config = dict(
    rope_theta=7580.0,
    max_grad_norm=1.0,
    batch_tokens=65536,
    train_tokens=339300000,
)
Each number is 500 + 50 x the weight over its row's rms, rounded and kept within 0 to 999. Layers, rows and columns count from 0. Numbers have three digits each. The size before them is the row's rms in percent of the matrix's.

# k: layer 8 attention key, 128x128, rms 0.122, rows 106-127, columns 0-127
# q: layer 8 attention query, 128x128, rms 0.118, rows 107-127, columns 0-127
# v: layer 8 attention value, 128x128, rms 0.117, rows 96-126, columns 0-127
# o: layer 8 attention output (transposed), 128x128, rms 0.109, rows 96-126, columns 0-127
k106 085:494503533595501421542565590524482408520551578459412377453450556519510534466525545531475557476521503433524567513461486404497526559552538517592458540496523571493455438432566551419505413484479432457532459520448561435501433505550505472454514519602557534499568564549526511537475496451535446500506513480451563464423510541496529636536485517442633474491419551512497561449437512536502460519519
q107 097:486429507414505513439553441455529424514500563406499545521463460575479569515549589373502507572552428465526511506569491533512475437546339512537497500486495524509438475519499476550588479535540431553490458575487467594493411456501531433531476495426525551518482415387415516438487582481504478556547536461459475483458499444484504562542490426447535506509512417532585477495454547497484409506422
k107 097:425455526457494491492532470530404525479552498509490577483502552516580416567452511476313536535492528476577462596553446502484416510500566507489457438509456447591472538586487559540515460440471398473508515443508469536534439553513403468479513540554498468490526464532485468452535471462491576437459492549408522495422464551533441581513489437495412494491430413485476489482509447531351520523457
q108 099:520508513426487567446501589493557584533497451543571469487618499508544544520484612420503557501529384467567527547545468470486420513501356466468528530560547458543548564515447391530495491534449496445458354614554549558440543487534468409481493540548555482514482498498544520494491442471530471574474516489442507503547515489535574427452477483498466502553483452446414501522483585497523547574516
k108 097:531556588451511610400464509527512524525479485483503520513526520478543423505408511421454478446492447490551466517416414487547461505488486532584484481503445503533555510462448578451521587511449401532429448463533541476476499549576492473533526477539506512526626517497544561457437437383464471582486472539475583471556441531559532462552414530531517544556528493451458496416437506392531588598436
q109 102:466541527493442462511489456479528469494569505512464510443542475473522573643449528525372453481491482440437457574485441540527536550563493504572441434534473550485537533530472457504498476511425472503607490482497591493479438528402471493607531541499573464516459489474416605445433524456512474519461426445500389511468622542510553492515479463538374493459543467586464448493546555550423528440472
k109 097:497514423524443496511491398487572469426503469500502531427510448462524482480453470486511512427506538522464432448569510539452425574518473496600521417474526496439602522493587542551576441514421438452455491475403575450487405529446478502580485578570486536466395538421470506477427528373465559441472537508529605473473514504551508518469508472513392421514423517537549466478445529525460460435487
q110 101:523586502533475541396534498426445509491497514489515605464534457475534435546620544497544501616498543467468477484452585469436489516475371493526425462543438460571431466436532440490515452588550445588597560480377442530523524490461507457474463473489523426511527526547527561568505425543599510469569499502555450513486479499503581475414593547533496462478492504503443470520482541486418508562548
k110 092:464519582449545547452555418486416555502519577591507501443547539497490452434502541435476502527492511469485431506464515505475492497465476470580442544494486511565536439472524513476557447510490479523537465529524610487523533469511462501565503510452479506544484507490570552417620488518608428381578539642528478538488528543487447392408580479495435486501390482552596456525543580531488577549448
q111 090:548481441474523482513494573446416477509558491464509571545559560520474554480482476451465479571515585528409523483536594600546489535509507477542479598445465478486525497490460583525529592515577484595400423533470586545546466523398470441514415465477496392549474536497490510504478510481589462477487581443466440516577545462510593528440492533464506580530464582498612420561528521476430456472492
k111 094:547512512575544466527500506495476614509608461517538557562489448483523489473473519531440541505567473558495454513463511451395518505483539533458491565463532507444406496432505591507483527577520448556617481548617602564568500442503552484549500594547545489560497597430603543465443474486445467533477586512527478529480484517404456479570502505492476508430517630506488499509594501586460454496458
q112 089:437490498531472417550470440579508523566461575506441520495493450495384490494522524585483547494480518554457534488529398474513402449404549532554452473474421567558581538479467448589527512457486470451429493525489428556523546538410504498480543471557572514401446555571383481480406557518583508477489476429489413487466515450473559575531455518518563516486465484478396454480517391534452503500481
k112 089:416504520582471525531485461512487573466531518603402588411558497476528508533567386532400484489478529512495561432496420491477587470467496433507556450430432565524490493534521495577537534412591592572502471443422501496527552566416509450511469423486504460497534553527402496524461544557557407504533500436519464435528475538469503549541524558533538450474416456560448513523477543455437570457548
q113 093:518548505556497474512427521425403507550460478538448531538526525474484485504469557466545515556413540513473448596528584518500480510523419443492446498514511451535554492528554490539482536404554511507545577515492545500450526575561470388418564500351507480402459593513465519563605441479444477450541456450464480461474630503537524539543485528552478458578428516421488465491599422523511522484584
k113 090:549436522524514462472456551452425491440439537540481446565471473491554398446530445482506525519500545563512464530496547415480588463534474484516596551567477533508515523534571540465508583473483604472579486458448583508513471533557616491489525594484412582551517554536499480416581486560540485573539500565456467398462541526551481477575520530522590483524534542477503609489622460518430532573489
q114 099:501398547459492499551508468496669566530528580559478462511445542493561508478527529528536593481573496517477536398466512539525520465468505574525515544543429506600423452498498383522485564467464568520558512487478464532485422520433462459477453534493510430463589536580522529528519486485484455390503515489485464468627493518482463459492515585419420494541535529580465469521400583481561541590485
k114 096:513472565538438566466549454449499540543598436493486517443465606506513591471463408535489570540477495565501482427541505523533530510476436515460449455601366497449465446553530477477426532402514506489526425551549497514487491551497534486425478425439531462379476530528561483478599410433446506454510511505516461536537519445426440546469538481464536499559530604499552414456482510513556499435610
q115 087:503466439524400443538435544511533579545624454487517501433432584539482499467483479449410624507534396480565506459553444525551484440486525443491525511446451529559439497465431600623527477493550448512531549515508519399526458490484435511473514454524473541473430496498509408406506502427562501527433420549523424478523512567537447501582548432514490556447551526549530459488536441561464448475456
k115 086:385437461513463554445560424564518423517496437504539585475465471446500523479518440536464506541534455663452561453500488540544422416512512398538499495502504468511512506509577501645551468498561411505514532487529453484500512422557509558498522547495570526430453523490494483461478483579537351452425466535472528479492448496557458603525525444434532490456444511545395517497482471476423457490468
q116 092:534419541482478481341561540457522486523396581529503564538524464380561504412447479433517562533510505488564481491462503477479393514417492522537508441437455463526494449503487604512541488475492423545493518553574507500499451497484439527514452582498510510539476555466508482464472566460461486494486513505524435381361536493476570527436504513455524489570499445538558629417455482518470493613478
k116 096:564538444451537514439460493439436416479477431499509574537512476420519527512459619474578564421500476490541517471449514406394370552533556567472458459531429461598520519524512483493442524532452503504552470495546588469442443520485458430602572547499442544452499521460644507482501534526445495535553504506454516529489508498519521413404449445507475611557514477495575429494548475541489473505449
q117 092:460405473458483418455508411551603522387474444564506468423438571423541583477547438421500478518502502499468471538435462432456532454477513491427560529536559487495460469524413494586479461568529641495589469483514508581511504449511596616528495464516553491482558473465492531480525480453478557671498507513503500481521526532536492479455504541524479495539438584466453421471562505491566476514475
k117 091:535560518480527423376557588526509538539538479510401556489439460468509589487538516444446562462496448481421558365562452501508534590505498497498377541518487502453483505558495504501533517553427565475499538492428447520487486461480516463480556413572429531390449426548432458466592396483475515447522470522509567491519469505485587499546509454505522485559392503472533466586561583514564511502519
q118 095:507554495539570530553481559475555549479451526520562514475440521535514490470555507498543486473408513467474488579561533463543430516551439441561483477526543467495609466512481543510492430489423413526491550525562493549366541472488429476477556425553458452512509414404505588471648510384520566551502404411559513456514526526484565454465434509447450495547439562504504500469556457521614529524467
k118 092:480555558412531460472469607534498556454484452541547528494521520438471429558571441492376582492456503512498506547547493446570567504325557440524457463513490543478588441513568580541523466452478542507513535467449430484512465578457473541533488599588484489513495510483585468427565526547516499431435436522503528447408487451589427529472483464566553544467471493556438528439500476456501543549469
q119 100:419539425456481504496503511455451377479568487447446483525503549533470435476509536533384411527506518503520568519458417543452479532487520477470446485481464449458514491507546396540618450517487474531532445479524437554542529442498563536302533417508563572405458452522469426467510461404450488611461515526486464513493492473579450496476523514469487547513466539488481489514552545472458579590439
k119 093:479448479562576452487445515482461512473443484504575424522523530497521418493458527591434482432447484449495504510453465477534559511427564411561427542558504487582477487480435479637546532543557512544510457523445451493494522552528503488440437511530483493510517628523390493538535423456504570460651519521455440435496484435463470524567512541516468390404421558591527558515486463489457525540466
q120 091:535581501502499521463549582540506506505440526584541462446471425560592528388541447563521531505492484443474495509505666578508408557650580517437474567526480513522552422518548503516443459544467470525483492540438472522543428566480491545504565518534531485551487453524564473470548584500502464513442540379524572453553523543474416480442471528459549408536494520476486547430509538546562460540471
k120 090:528511429497580514499449527519547541505415529510554412518513471491465507446570608540494502480472478432515508504512581474527445399449498598485481473399443490534452534515607507508361447524459540446460521512453470530541480510495447530513535454471519531495509513529596389479539503514453524491512557556491503490435632457420329440451467432465505520480495499557477482414549440487614508473528
q121 091:486534460445421441577463461526532424520431497414399391542515595497495533463433452501464448513569430451558498480579574535491543539549447504424432525497527445422499463532438492513508520499532474456524547528539425610488525455538439454517484498604505533505518576518506556445614540483518600485532485458444485514518475518497578517456394459520436560507501580557450411480571457410492448532481
k121 086:482423445516460407493513490538495553589512504515384391518492575424502481513579438440599487418624476508522461483572430517492595535438562541500470471551495546474468421433523513516494499493539548479544570549488460493537433594481472506517536519503488551524442555499512485510500559508502640518443468483431592477472395499531558513573465520517494502438434585598455438477493473501458500578548
q122 101:451521467544587472490504515514414405490532519591547522563441438464505500534553501455460398458520509378411526527588529448434484516558424542583448442609452466503445477583485505460417495562372422484535541465433490558470404488501477436496511516457451473510461552504524546578503446535448526546496516491476528414543543505487485500540556544536533576556463580502420415533509498510498490544414
k122 095:503409572536560477429512563532469567508545526571540541470583488613500494492472492581486476477530567479492494492532474546479470539503521498599469516481458529535546455563437438558471506472413453518440547525513581452530439626425520424465446517547377435509527487513487487489605469544497570402432489551510531495520574489442505541537550509558558584521489582529468443489636508511512448429427
q123 096:509561413507455507515530539391594512504512472417505475475437500509551533523515593473504503590446463330371443517510518585475446573451511468519494522479507448468491537478542469482488542560494517446488487409521501517400465515456509543503457424367480472511518547530482373427515473522496595580493541430507503430508501464462504497480542504557449497512443542516484524525451452415529364502537
k123 107:469413452571488483520540520523420541475566484489544522565513514500505556504513528471420409430543523481474518493504486538593496606432555442533432565454434586456551566508420506515501520474512470521515501511528641415442493541484414539500455554446548444483412543539471448512499546559481563513483545505494549547490573456454409592533558498598486530522382538549433594459586478552521554495522
q124 093:471592469521486508505480594555529483418502514480493533526404553508467499520479582501530556550561543570519500449445490475594545567439481465580486469430458562489480429491578493475492478521472519568559475571521523512448498558434480463388533525603559572584495487435478517552403615534562518483423542526537583518466496451574460583458462576540548447463533576426531450478469390490510455510548
k124 098:518511415538525492587490570531505546463565575475606498559459542535467494524474569526511485505467519632468412458462539518536606509473479424508557409371492534510408503459522472531436503489541528505536455587513512483425505542496559493435504443584532579544563586457524497412469556585550496536462408536420507485475514479503503584412549543441449471469510505480538523565517487519499561518617
q125 096:599573483505472552435432496587522565545468539471532528520454482596516534482520480493494597521491538589487565526558521547536531507542523410463585545493530526533594566614517542535580528515425474500484581496530488539571495536427504459494484621461478454516405469460467534579462469519486452404538493495553440510571452471524475515419438532498459592518439413529549369523537535491438545494539
k125 094:470551396462374534489401479520442497585560438495493495468489546544528490538584498439442479487519603509454520567474496527492476525551522463390537468511371417433405523461522508435511480451525549444496502481534433515428398507498575482458442436557624449597496511535534442472515438533391505503555491495580480414529563516515465467488530504534522480491521495554537381523469479475481515531519
q126 099:453510583510577562446507493505515530505415447597565576618529483500533490463410621522537473473550523575533420565439454448481629524516605376556431558534497501531580449538502488560523474519385454509481491543498521504532508525486530485477520552439474491601499497521480482551494482532411445516536510465498587517516532450478559482476502494440578530451491468520572484507572534459447465485383
k126 091:492490504428567478436523497500521431481550425489560482561495564494555586545431579503482492461523487518509481547461512471465484564548567583472547411488535491476509489475544548515463465452436515555440458454544470548548560470551564593574498562529406570515623415506380504440453503520402504505531507509520483478534527559505503458544513450519448489443511420509680469528402513432574528447458
q127 102:556494476607482412574464473494549506426434520487484427518516568507420495573444475463525522518520521495482510539503500423507411475500565512476428544544427479483521483500431442546510481476469539546487500453405563360529533521535424527495498492457431585533486509520535520594521507527553532507568578374548426417467454508564384449522439541533515530519527452501480555330446486498489518566506
k127 098:483437448469412446576569451494514478531424564603456474473488484469403488444470522522533556491529461507458534564459511527433495549469473502578479492512454545427536609475606484458500563450552584462521495482537460485473529499494532392517541474537541603527605457608456447500482542496616615509473436456432542504564489389556480507492441459454526472510494487540512489474433478448560604473503
v96 103:407487399455601468516527477497529439503488493575459451463526444538550376536408493529536567540533541522567443533529488621473408535502546507490582508463425540527554516487452477551459485531556402538522513460503507520524458483532416569501445524508492517471440499439463485437491413475520552478527531411491463489456526611503510433513476511512589460410584453519605556564519498635511495541539
o96 093:487532505588513455417469542514501542545460438554517478476420439508434568478548464419495531452458409484499486552458464469547485477377492515528523496484488440511617509583531579538513511555512462439431572523561481593451407599464452467535476486565547564491543483540433544509565554501487403539593550597479463515528470394436471423438484594483567442494559514582476483510473492463517502496458
v97 103:544479475472537563522600475545402511480488414559516522475517554532507561530470505542422516508440588453412517491557461539500518533537483510491565397405404496525484570428444495476488508546467592448550506438499463395492487509482492569513477517433577453536562468511543483492557535491551449432454599516547438518531467514581470453382475553447519559556433407468567447447415526553466475460417
o97 098:482521538439472498479523509476453589560525508451484528534585432554573541390518542438542498500495563450474557517491540492543544468509476619545514467498484580499510450547505469542513539379491502509443561583608453576478539526499524556511524479495456514472583530500466433557540463614488558426493408508444461523626577397476513454475504406470452479440502446501454527479497579417448473404461
v98 107:553473532484484520505435514462506477538521418482466588486565591502537450447357551531527494528481458471494559465487547515481531529482514528541426589475600463542466532518540528472484540591458500440540590498467522439511515525503588441465508514460513552530473515514565499483422403558501559432499435507422531509549592541512534493584511386418527499335517447503417564537471512485571428579540
o98 105:537493535607519530513595353531556472495559468546466527479491465528455465556489588459386482486516485461476480421466439442570493514444483412523528504532394532418560502520513551579494434518542589476502519541413440536597531449459481447497517475524492500518490482569435383526562584559503534476496480512581491426430482453503475548607457541534536595434455447538451466514503517490460470554536
v99 094:595543509464475453407471480488419443515495457548469550517535518457457509513532429475493450607526461553496436559574532527511543608532466457527535532548555488532460537484577509499439436497560489507498525489518487420516564432446411513520599420520574429606550520481533547522476537493469529542643456453460481416491475455538471424488516524610437491423455462516521565548601524473588455559464
o99 099:652524567545507409543541483496489509559488503453523402456586513542568488501505480481523609455480494554510548420537500475482528496506495539558580473556526391564429533521504551524405494530555567497566485549444452457478363491468620471478555436436542552548528458540542466516448453549507509503502481419498490562502427535483541418478425533537496434456472570441512513510479433463434556535584
v100 098:429481483529528531422480416528585518534348458557541527488581610475494494446452542566538412519453450526494413489449494550533494588534545458522552589489532536579466475483489540433503508532521535507511535445548479497488522473483439483445478472476631544494542456451603456650432446571527497351495472534478534513485547505519504480540430490502429509479497493472414493525541460481494460456574
o100 094:524543542464569533480529375443548510505447484515467417485464478521485581540584532495478460446458511412574525459553515487473494490523538463490520547496464423415528527420537481449513486366549522435524515464407423480431551490620474430563528457471446400464534582548522500441540420554487529517509506564500457469518453482462495447497605547630505495509494504519510635464564555579484493485484
v101 102:537483480472486613551551496457472589470537468455503451464412473478561567483510571525531562488490465590453521489496462440525521430594542513483552540586611465385498424518529474519452518500626507584526510556474484578509551440545475400445449437476468556420493419491560526533495545450504504497485478532444519552468516474486467472508468492527489502500435598466539441451527567561591362433480
o101 093:540553484552585537495531466387542427527499552454516504504570420485589487513406542481486515476549443486441546542482543508445540457453464505466383528523444485396405560499495574487517452446526549562635546455487491533582406525541492507469461557479406489579552472497559638506552461532394486489471531532532570473462510470535490518512458439475527487510527424425523521564562440488486447465459
v102 112:470421448447582425391468543479601516475480515483545536505574561545455426473524503569462451423610535578589454501474497508485564485488551443466433551523456455474472448500518474548532456445465502463463452436370519457527481488598561439560484485530539490595552492428507612513513505531423514557519465457547510466471557510446538469510529506524526459534493404532455409515551486516458476579618
o102 107:531404503568512602479521559484521509487548474538529399474565527500468482487526485414567456499520570503545423499505419521441468475532440521544475478454394522493446533500612452492591541477566487415522456557511501456430525500613481487491511425508495456457463477444620489486418505441543448550574565444543588483434487515511492448564544514429426569526546594594547456573500514457469486542439
v103 108:433441464511375388473448561501514615509526448488490588467538559495513541500450528465516554616405516515444546485550488523397416484523430466514544436537470544450416456450575500477482480453420652454544520469504522454507528572535502476504493524430482528542494418463523500487499452541467473490439482551542537463587588569514551483512529504579456535471513527536562524556377479552470482529468
o103 103:506444456476556467599581474541482483546589539527470464514517524510478496507538515553522425532542533459515435492504494452438541513496466604361564511409525505435433495511471489510387428563466544503460472490467425527501515573516344555463530520554557514544541530501513467535417531553400580469473548514456494485513519455511529491461546517543526524495631424578471517559439485417435552483607
v104 117:556545537513496599487584473432461472537490468589469573551522467490524410553483416484510468419547495522496545495509424406539509480497533490532483473543559498438482469615465517550466508528517426477535520394360540477477513444583436581535588415511429462395492491454503456439565506539564435517538503469486457531470400538482506483436470564485573487495491532551460548565553526543560522390536
o104 109:583518445625448395505465500503478555525520541491579461515445569470530572518409475491473484475453588470550438492566502525570508534478550531543519440513505509436542414489554577495568546505528363531492509493444590431548495453396431489536610490510460441460533456465493526494451516593435452521492581435445547520485497490514505459430478491551545588512419434533545500470588520534553415483496
v105 110:481550465514539466547526551474534485454537463555531567471607492501482429494480517455540507474542589551547667522475509541448458499524532440529515425558466481447508483386470489582465493435502526416431410392466589452513463499452513494532543572458578443542417494476518465454607476547518553515435532479446515576520498548408539521433465482478503477480517380475472508476424567530428520505413
o105 109:440546590457485541379569493531437439525560530595499531459485547499585483486577470497441506486500455475562416521580426528585500538462496566570491496443518459521486534515593498514488454492435420479444444541528506458547537538435478461517481491531412453446486435421507477441455553475486529504486382490512501585435561527543530546409465463471419529439583477580593537567486560472439560461569
v106 110:431380576497500497533542406565467425547560443525529541516499463527434493459495433492426467471467508462459507572511495457509468614445567459513505550359458547478468572482511494473548489515466403533529596562495465577534482488549469477365531466533451564427464525577513548499482458486477527497527557455475581560463503504569555543470444445512453562530451542492594538460522519494427427445600
o106 101:423530478580524488503516597470541460390344518456497433555481501471563519478464549493496511489505474526549410427486513578489470437419498441497492438502477545490503522481530514459492444440558468457428475474572559428527618463548513504528556466506609478531589588535502560502545486506532420453477487553522458556478579573496449474592478474440522539435503487450498482388514538456443605451566
v107 101:524516407455537424463427522489467475472499435521425529498457530526480378514457630462562580489483545507494511533476440441500470539522588466517515502544522507588505448512412405524473405442426567467567501461537509569542555471563427512503583551516510445511484553483471521471488559590430447462560557447560432440506502460522439427552538434605541437448470582539461552454470513510523448494573
o107 101:547444488527514539535431528504581507502430568467506482482496404484537535495431569520564492512522512408487501495398480515560558583560470535497533519567585476548523550503603571458376508507500494505550501558540554450402424501481417445480501599546486495522538569394480449476476617533573472494440529428522463484414424442410512546510567541500489460426525426545476520448424501511545509554491
v108 110:372529520553532476532527405610439551498516470464543535492534505496462551455543556511503410465499553458509463487508542556468526515600537587597443521408471487488565564496548477510488559483465440517587486487435560438555489558474508571554438503509467453565440470521473432504420422531522325446476465493484460461445516588493441576532493505478550471494524425504503560517557446608480542510466
o108 103:487536549547463470469521609566527411493497503574407503472478527443540477578503472466474546527526459523519405537447484481495427549598490524376506505471500538462485507601440513631477445516405462407543554526482513463498499552541537502526561462485507468435488600605594459528577456502453531513516461441489439465491510387472477560468538411556464477473527598510448519500575497503561445497430
v109 114:515477553435450519557553457516556490469548510446445562516436601527544556410577532488497494534435547545488507459426509526454552499440503498449499498459408434491406467476456559511526477383499517476457541510536557553489484493461512474479423510493530478581506479473561464509515599545598486491379498542621488497422507405509580581516510675481461464459591556518478449452480547464506508501534
o109 114:382519468508473483576500405501528516496594473455531496544448470508476443470475495484554521498519496468474479429465577436479529482549509575580515390483578552487463530489505504540498522437546508423508405480454448544555566632612577523467531523416481435464534469476562482464481452420514495473599550446521407594529590533559474528445458560481431486525525390572475529459480565565531497512493
v110 101:515471552519504561513495500515538499496525483471533472551526481499499476461530574468532479528442534442546564533481487494502530550461526490483514413459393462488456497577398493546502427490520518409416602462448510531509524523460451445459495510575448416429446505469580600486436542559465580505468495491503466592505522480535546455473400386577406572499507501491536376644552580544396461506512
o110 100:394446514504586505548437457571446439449501549465526502404520496529446502493573500466478558445548517522489524435576444592495511512538529449438482585432528567406460460431548464413494518461546428610466516604494562477551489525559604544471571509510481590463610486484499575521423469525441505571463504466562481546546452521481483533516544524437526515468449472586421459514417561465520468470509
v111 107:482531555519491515477487509466634488544449491531507478539526429503503482512507485557515529576586501408500497450518469512567436522520441508500539471533491466471516668521504394449556438477471578534601563549517519413399475510497533565386435554415587590499472460584527534506468500480551460445523497514476469447472473606574500528434453498510435568400454450521465505537429451493513561536509
o111 100:512451412566441497498439456561484453474569698522499484463452526622501470509566470501399561555490470500485533501543476519472502509464502457514463546526462505489536440528376483553530473451470515502559575558492569485489503468556505561470473431448533394502452505533372516501430500523590500501483535607381416505528493451477480456519543594507537521464546455473588550461526487451507491544530
v112 103:543383562524559510386538559508537528469416546562532414454520462516400460457462471478469409481519454468514480557445537468430444446480487420455586475597478559506486463530515463478494539512599439521452473622596539446496469492448495498488441450542490496457473466553508515485530505454470589563462555463519506544590453474469433533492418545496388508477524544444453414461527542565501425473574
o112 098:362505534573564480468538452496452428483514470495556476569509452433505475605505479500499476431417496474526595461446555493505533464487513494594530563521478521516531572516517481549422512501521479467520474481552501442517505463458536533559468494430497540521481459396527595571524444499512480482500536597415607381518458467468608398440536578552366517484455504515516561473472493464585577470492
v113 098:600513474476469500522639475508457408505543439492529583515507459452563563442435518527516514434561562616547489491566550507484492533530519436506466477508516423489472422448584520499534507478481534410449475488534452426536458403537548515541533541539494548481552560396484554472642485520506511497477495485516474359469527459495543434468571479335522453481499447439515461457541504509524550520534
o113 090:584629542481549478536489505554452546451485496538481580476599535558510522488549467449468537389500494514499501445550466450440493513529490555532488511524463482535479536595564518485534556443523564509531392452579509587474500404408560449462453439504568427376560532417472510525469518499430473475516545463463526446562554541471401510536498475570447509595505415527497458555492485536415472572432
v114 111:516414480541475421426467538434444494506503470467515523553517543467513413484545509524538528483523466488454360516472559504572528550515455494556561584508535403494391507504504427471444497573496554575586466472517425527515548570505522456570506484447618557517533522519502479506438525606522471528547490571537487389461424536536549475536593484520473593608471526546462563550486476472507396565469
o114 102:493453548458497535435521482478509540495493524466462490420501393561560474473481467426507492554521488471527544479543522553495545548596538645514456460553472509463510535536460499548476446537502528527379447571475486411488570468583413477486495456530652488557531450520529486516578468473471501549532541484398576520504328511471431508529529462565557458552417542434551461525451529583533470485488
v115 100:461509468552422667526487492480487460500455494439465572456561520445551519470477474499562509430437497527522517498582485587594446547476504490454573545541577395540498462513527492464529406600467537471569409451451512469627524552475474516423413458363549541462543580490506488489512529450450508476560503522500500508486576449473510452591536536460485526455490489573512441491484419488556502433543
o115 100:536558405544495585552440513448442575516555457500550550490528458480478534503553531498430525450440486540503421460458518439460504514493548443560480583448570374448496474515518524469443431460508396480529563535451423497547606492498509574472413528518510599463418475519528461461512529578431473472492533467502419580493462425412513538629560450573485525520539532399532468547529520527486505493579
v116 091:489607451421413583511475387380548416496484518553526545411524452468533561554503519496512563456490494454505591553420487496450416442519518477502512508468508463534475563513502452599522430410546548508512445527462510550570504413562603507522453477474486552493545450560566424472449425523497445522396503458481473447449559456551462561485498498457506516420521565515483572418417542486537531532490
o116 095:484552373503487484467491476459614508507526524447502492516436591527469426488492498484469450530467501609564473469548549481594497514458524510549538518480500627489471543515502594421410545502443582438553511532515529640463469500488524426511514490458531485466455538496478496476430586492533520510474458478509471461573404546431432523404417596595529503519633509464511504547468462526445519432524
v117 119:531565486523499512540426479512472543496491597531591522472527574439428455445438621529462440438514536451530520512526446498464465536608590420544525494488458477410531454492524564490530561478490453516502434479496465464498450565510452585494457490517541544548442490481589543492540478449478445500436484537499514464441547504489438620466352541476459481474599511510424460427568567537537431590414
o117 112:533387508497518489495366422544536381557486451474536564528520502527577469515483486466471594490411491478476379466545568490488574485554539477576577434531495572479499517508476480465486484408481523490464534447468542452382471547509547465568448514486494523494537495483529499412557450476520604545460574560497486460493578559478474548523535560486423491511568521492486493615525540354549454475488
v118 102:583523497573484514434494530509495462469482542541548589470437532429540500539477586545423466433497509434531505574432465510464481431448452479536500492472497459541469571510609430549404556599437559466459510528446445403454637473520595481547532470500508504451512532522468524553392435569533554507464512433554558578517486429550581533443559439548545443538507493517522434568543483447468457485460
o118 101:481448563476492549451516413454541540511515522437516503522535542489454502521502526460513519560491601434442550528485437493471486486518443413433511485558538501520565476497527523427399539485364537480417407520544547532584508472490493375420565416509524565576452480505556479474560493556462486510576486536383480506429453561527498568485512516519502486469421481575544389552625596487526530534496
v119 110:587634533512548541464505521476551561456521505537388539561533575567614431485476541502488492435417604581463628436575502510545521464476521539547534496555499486586494470500521457498472450433469550523453439468434440491514474483529478515524459517553403452451510558474448555498480490518486439604483507451453492409506387532430493593443479480473545504546475460487488502450474542565441453500580
o119 102:516527468540499549518553556441476459510450545547489506440515460421452502542555474421578490543548560438439446457580542443476476598514554512597530592546421523549617454577472504414538523576401451573437511418507470508433541544522563454507488513376471469555604423441526478550518521490490620449517510400481522477434475458515440547562531508483536530479471484554526536475488481501477460470473
v120 098:475363441616546563459576548450514496579501388448456549535470405493508526456455487562499489503472473491479462453464520467538471518529514491488531462540531453478494523454535434422529458428556446607435471487476474509439520480430509481546480459532518466557608570430456576442550501468407514508585557514570649513418427454511426494469562519491488503526547525514591425523473508496543499478564
o120 092:513505541518473494509522521550463497451564477419611491569570448488470506524425500557514541476598509519461471475548458564534500512507509440456417536510458477483449562553520477511578503427493574452418421431559550574471482501547474602486445514417567544464530437498513577503555518537506458538445478380397523475495462457396490506469501533471509521399524509537483585498513455631627457430551
v121 115:443578435625489476550429523445431600502500503531484422476511563498537452493514481442476651541503484581397491474514484520474536476422452502498475475505525612474558544461437449527507455480433553551597513489583592550437476579461495453541493510490521475530437511518541522563456510474484513527474627554534516494449517590481545393430545500481491543464445449445472528547468534560419482577497
o121 107:441459511476560561482440596546541543546443513469478487449517555499473561454437456544467441524500541529436566467497508442510365493547589509516432470472564560446544476560416536433522453608477582392501526536471384462534538532428458530581539448509469518439535437411437559524539472561548539583569491495518535535455508472512565528517503445454461519428574487515499571507506398490472476551572
v122 117:512518483389592448465487478455459464481445546460562540492603524500511494479464428585559502524480466432521483435471543461617499569583525524478448507416495539531511491589478551609502477595513451587492490478462512563509557501467583551481423535390511459466529525440443464484502480520528521377452443478503372542441530490538550493531578607527513507429563436466481486547522460543531544554487
o122 106:535428614497492528442456612527554468473519445496515400561455468479512477455530400491477467500540560588459464464513501522488521510469373466529499550497522469601557510511466499540561443450503476492486437607411491601525465462510486483605524552467463497513432534561462449650538453461480460438554541533469478575489498548434533504410520512466517515564499424497419436533563532580429537523490
v123 105:565532470518559507512562426439555538499498531444532563483471540535593568544569435442448447362506508464465537521499493514546399475540503575544550479567498415517517538531498400498499458506561471387558494399496459560453615511349474519497439453505515508639448478584502551537412525499469447572427510494462441542496485507515505467497486584459482460479456505493501486454538480469519433468527
o123 100:392465503587564441547421454426376476475482506520528483453528518484520431382514475570528453470563512457526446504473538563513495552438511464605534563516562553574511485539481599559517517566445599452586541508522487486462457452552543489474450343585438454515467490551586447445620489547410487500543494477525502566518490568487501549529486498443514544454506454488493487509457460489550470484479
v124 107:383512448514522411517464488501471459546492430475427487495537529443450567535464472487552538532437440471591554418530444531487523508589414491486506499528550538600470443415575568437525518384496492455531479521440441425495422487566532509572574595510526556566497561463552527511556521524504577599575421501447467518574548425451496501539523481485480518573464474449521569499535534594451498568498
o124 102:530552492446491458398541522529473491592582513545504514486511538445511509500511497502409504539547515541481562531438450495586614520499493472524539562467445485475556509524541459398398547535626564385491445451440477509421483437387549489428515512538540414594467529518540570448475394515457491505437508452559434495538526484469487449560553548539520420480547555521472448466446574454465434488546
v125 101:552447542512562461461473511558616447420488493480494377506503529558405537470462462487429468470504491474605502495519482558536528462497515424453394506564467575523539452572446463489469521538464403513366463560540585510499512527498443451547513508481499501556521510478549532480497502504494573583359596491470475464538471575469449507444460470558430507495462535443474475480451575493625514595504
o125 091:479523518539402520461438489532509350543538501538447485392473517450468467507508555481553467504500534487491569510549543464528488364386584508491514442493543511570490554426533510550520532428617471543449491548529494444489531473424404566599491473481479509530467472482511536496501521492515540361523486455568578431447501476476521549404560475464569484526493545578461499513514458452555557605444
v126 110:436474528495475512578481524490488501477464487578474493528456576483520449501529457531497550483561442414501481499475469458511496481567485455522594486528523457511505498451416506520494535537514578584608563441576550490530489465506437544538377541417576576517433446477520442547402505569554507448534503453542502502540487658457524398538489516370534442446535431562445603533560442527526484562520
o126 103:494413378481473478456504447469505477476516463500561487423425512541618648516406523458560504468504476446522592498443491478559476495421540575490497562502471399465599556536453504518510454535430502487453449623501495512558463471489568493421492491488481468469400578496477468434490515520460533514582574540530539538560476479515338473479555465438447508565575489486490557504516480528542500484483